{
  "n_layer": 13,
  "d_model": 224,
  "n_head": 7,
  "n_kv_head": 7,
  "head_dim": 64,
  "d_mlp": 576,
  "vocab_size": 2048,
  "activation": "swiglu",
  "norm": "rmsnorm",
  "norm_place": "hybrid",
  "norm_eps": 1e-05,
  "positions": "rope",
  "rope_base": 1020.0,
  "rope_fraction": 0.25,
  "qk_norm": true,
  "attn_scale": 0.143,
  "bias": "none",
  "tie_embeddings": false,
  "parallel_block": false,
  "extras": ["some layers without attention", "normalized values"],
  "init": "uniform",
  "init_std_qkv": 0.0334,
  "init_std_o": 0.0,
  "init_std_up": 0.0334,
  "init_std_down": 0.0,
  "optimizer": "muon_variant",
  "lr": 0.0106,
  "beta1": 0.93,
  "weight_decay": 0.0,
  "lr_head": 0.00802,
  "warmup_steps": 200,
  "schedule": "wsd",
  "decay_fraction": 0.911,
  "decay_shape": "linear",
  "final_lr_fraction": 0.0,
  "batch_tokens": 32768,
  "seq_len": 512,
  "doc_mask": true,
  "z_loss": 1e-05,
  "train_tokens": 169300000,
  "steps": 5167,
  "dataset": "wikipedia_en"
}
Each number is 200 + 20 x the weight over the matrix's rms, rounded and kept within 0 to 999. Layers, rows and columns count from 0.

# layer 3 MLP up, 576x224, rms 0.0891, rows 244-268, columns 168-223
181,219,204,185,220,170,181,228,218,230,197,196,160,224,214,175,199,130,231,187,193,201,217,185,202,184,210,180,182,212,171,204,176,226,194,212,174,216,181,191,188,187,179,193,228,195,178,256,176,188,214,210,214,164,227,181
182,210,186,192,188,194,195,176,175,207,205,187,204,223,205,204,213,185,195,181,199,187,193,193,181,222,184,194,192,223,201,214,170,214,202,220,190,224,206,196,199,197,166,191,203,213,188,195,197,198,196,213,174,235,209,202
233,196,202,238,176,169,218,189,181,182,171,209,171,214,205,191,200,202,195,180,195,191,190,176,213,212,201,184,238,190,181,210,200,199,199,198,184,207,183,199,204,226,185,241,184,176,208,215,193,220,180,204,262,197,184,174
182,191,210,172,202,192,192,193,187,160,197,176,202,236,206,170,214,220,163,186,174,178,183,242,198,215,193,218,213,230,244,213,243,210,217,243,196,207,181,184,163,175,224,215,203,196,173,204,200,183,211,207,178,200,181,188
212,243,210,168,226,196,213,184,236,213,206,195,189,205,205,192,179,202,183,201,194,212,231,217,223,184,250,215,170,181,225,244,199,177,183,190,218,221,216,210,185,176,189,239,220,217,214,197,202,184,194,210,198,193,196,168
169,245,195,202,176,197,186,214,158,226,208,183,206,210,178,214,251,181,196,204,194,199,209,188,188,211,197,230,215,161,200,171,226,190,190,206,190,228,220,236,238,226,215,212,202,203,174,189,207,186,208,217,186,206,194,181
233,214,201,178,217,138,186,195,181,215,193,235,197,211,198,193,213,219,211,226,223,181,191,253,198,178,198,181,224,173,222,195,214,202,142,180,212,192,201,183,222,222,188,214,220,247,232,230,177,197,203,218,216,183,194,227
227,227,208,238,251,189,167,197,182,215,200,223,213,179,206,186,193,208,188,192,169,195,204,236,178,157,171,209,190,215,203,237,254,171,190,193,214,203,210,189,166,221,206,187,216,165,211,226,181,206,227,210,211,213,205,199
238,229,188,214,207,203,180,225,192,206,191,223,216,196,216,155,176,182,205,177,207,185,172,195,239,223,160,194,202,171,177,194,185,221,213,191,218,191,202,182,205,164,177,188,209,234,207,227,195,208,199,210,241,177,188,179
187,188,213,210,201,184,207,196,187,207,192,212,189,195,206,216,229,179,174,205,202,165,197,198,223,186,165,210,196,194,176,198,192,192,180,206,203,175,230,219,198,199,224,205,207,202,178,199,203,198,178,178,236,232,228,213
188,193,223,222,178,208,183,225,203,199,221,198,180,195,158,223,201,194,208,176,228,202,166,227,208,187,212,214,213,177,207,199,183,206,211,186,180,174,197,229,211,117,185,183,220,239,187,226,191,211,202,184,201,204,193,180
194,168,197,194,183,194,195,221,233,205,212,230,181,213,186,228,172,190,228,184,212,189,175,190,167,237,237,184,191,180,221,181,198,196,219,207,181,177,219,217,187,225,200,203,195,180,190,182,211,216,185,208,209,217,186,186
195,188,186,190,235,230,180,204,208,178,203,202,188,189,219,205,225,210,226,142,190,209,203,181,173,223,193,231,221,213,187,182,188,196,174,195,205,220,215,232,221,197,186,233,223,231,206,214,204,221,205,237,201,166,187,197
214,183,236,194,178,166,204,218,183,200,177,207,189,182,218,249,205,212,191,203,191,222,207,200,216,212,221,215,224,218,204,224,189,211,237,213,201,249,211,233,197,157,176,197,182,230,181,206,167,217,193,221,170,231,193,179
173,212,177,207,196,203,186,182,190,225,216,204,192,199,204,205,214,199,185,183,242,182,179,195,182,193,195,180,170,172,192,205,193,227,185,220,185,178,172,173,206,206,239,222,216,203,182,177,203,183,170,212,209,157,160,209
204,211,207,189,183,228,183,216,180,206,189,154,198,195,217,216,217,143,214,233,211,213,184,207,210,198,207,178,202,186,219,211,224,197,205,200,189,229,182,198,196,232,202,214,223,224,187,197,205,209,214,180,176,197,180,210
214,209,226,197,238,217,220,233,204,176,214,164,210,175,219,201,198,224,199,224,214,181,206,198,200,198,189,224,211,212,181,209,226,201,154,201,235,232,228,208,179,211,183,218,230,182,198,223,208,173,172,192,188,207,170,194
230,217,203,178,239,173,189,235,230,199,187,185,204,199,191,207,191,211,153,235,203,218,223,186,212,213,182,204,207,215,142,215,188,224,195,178,185,167,202,227,207,189,212,216,191,224,231,177,181,209,208,229,180,205,222,189
170,224,200,202,190,184,255,199,198,204,247,207,194,208,196,251,172,197,175,166,181,171,219,180,192,185,227,211,207,236,195,196,224,205,212,218,224,196,197,196,169,194,201,179,237,223,138,199,192,218,224,171,221,197,207,194
190,193,207,214,177,210,196,184,167,178,171,214,228,217,217,187,206,182,217,196,239,173,219,191,199,179,186,208,210,192,182,188,190,231,183,209,182,228,196,171,200,231,173,178,201,209,229,205,164,225,195,215,204,227,205,203
204,193,175,217,208,192,194,187,227,239,198,200,163,227,202,205,170,190,226,224,218,195,185,187,199,202,226,205,200,162,210,223,226,212,220,247,167,189,203,200,173,218,209,216,193,212,207,181,187,195,228,198,190,212,233,159
223,209,166,251,236,168,199,220,207,215,221,179,210,198,218,210,202,189,224,197,227,190,208,219,178,245,208,202,203,206,198,197,221,201,221,198,200,239,218,195,201,207,200,195,188,189,224,176,201,181,179,196,179,193,218,206
221,206,213,208,207,158,212,170,208,201,219,192,204,191,230,204,214,198,192,224,185,178,174,253,191,179,205,203,205,215,212,212,178,218,180,201,198,208,195,194,212,209,216,228,209,189,210,180,194,219,154,183,188,236,206,215
204,201,217,198,180,202,247,180,188,179,196,202,188,194,206,201,201,203,230,127,210,181,219,191,181,193,180,225,211,205,199,202,178,191,203,211,202,194,215,168,193,212,185,209,225,181,156,164,201,194,209,189,203,186,208,209
206,215,169,160,221,195,224,199,204,149,247,202,204,205,224,213,207,216,219,160,197,184,220,207,178,178,206,190,192,191,226,184,211,199,222,187,206,232,172,168,214,225,179,224,202,193,207,229,189,194,218,207,210,156,200,219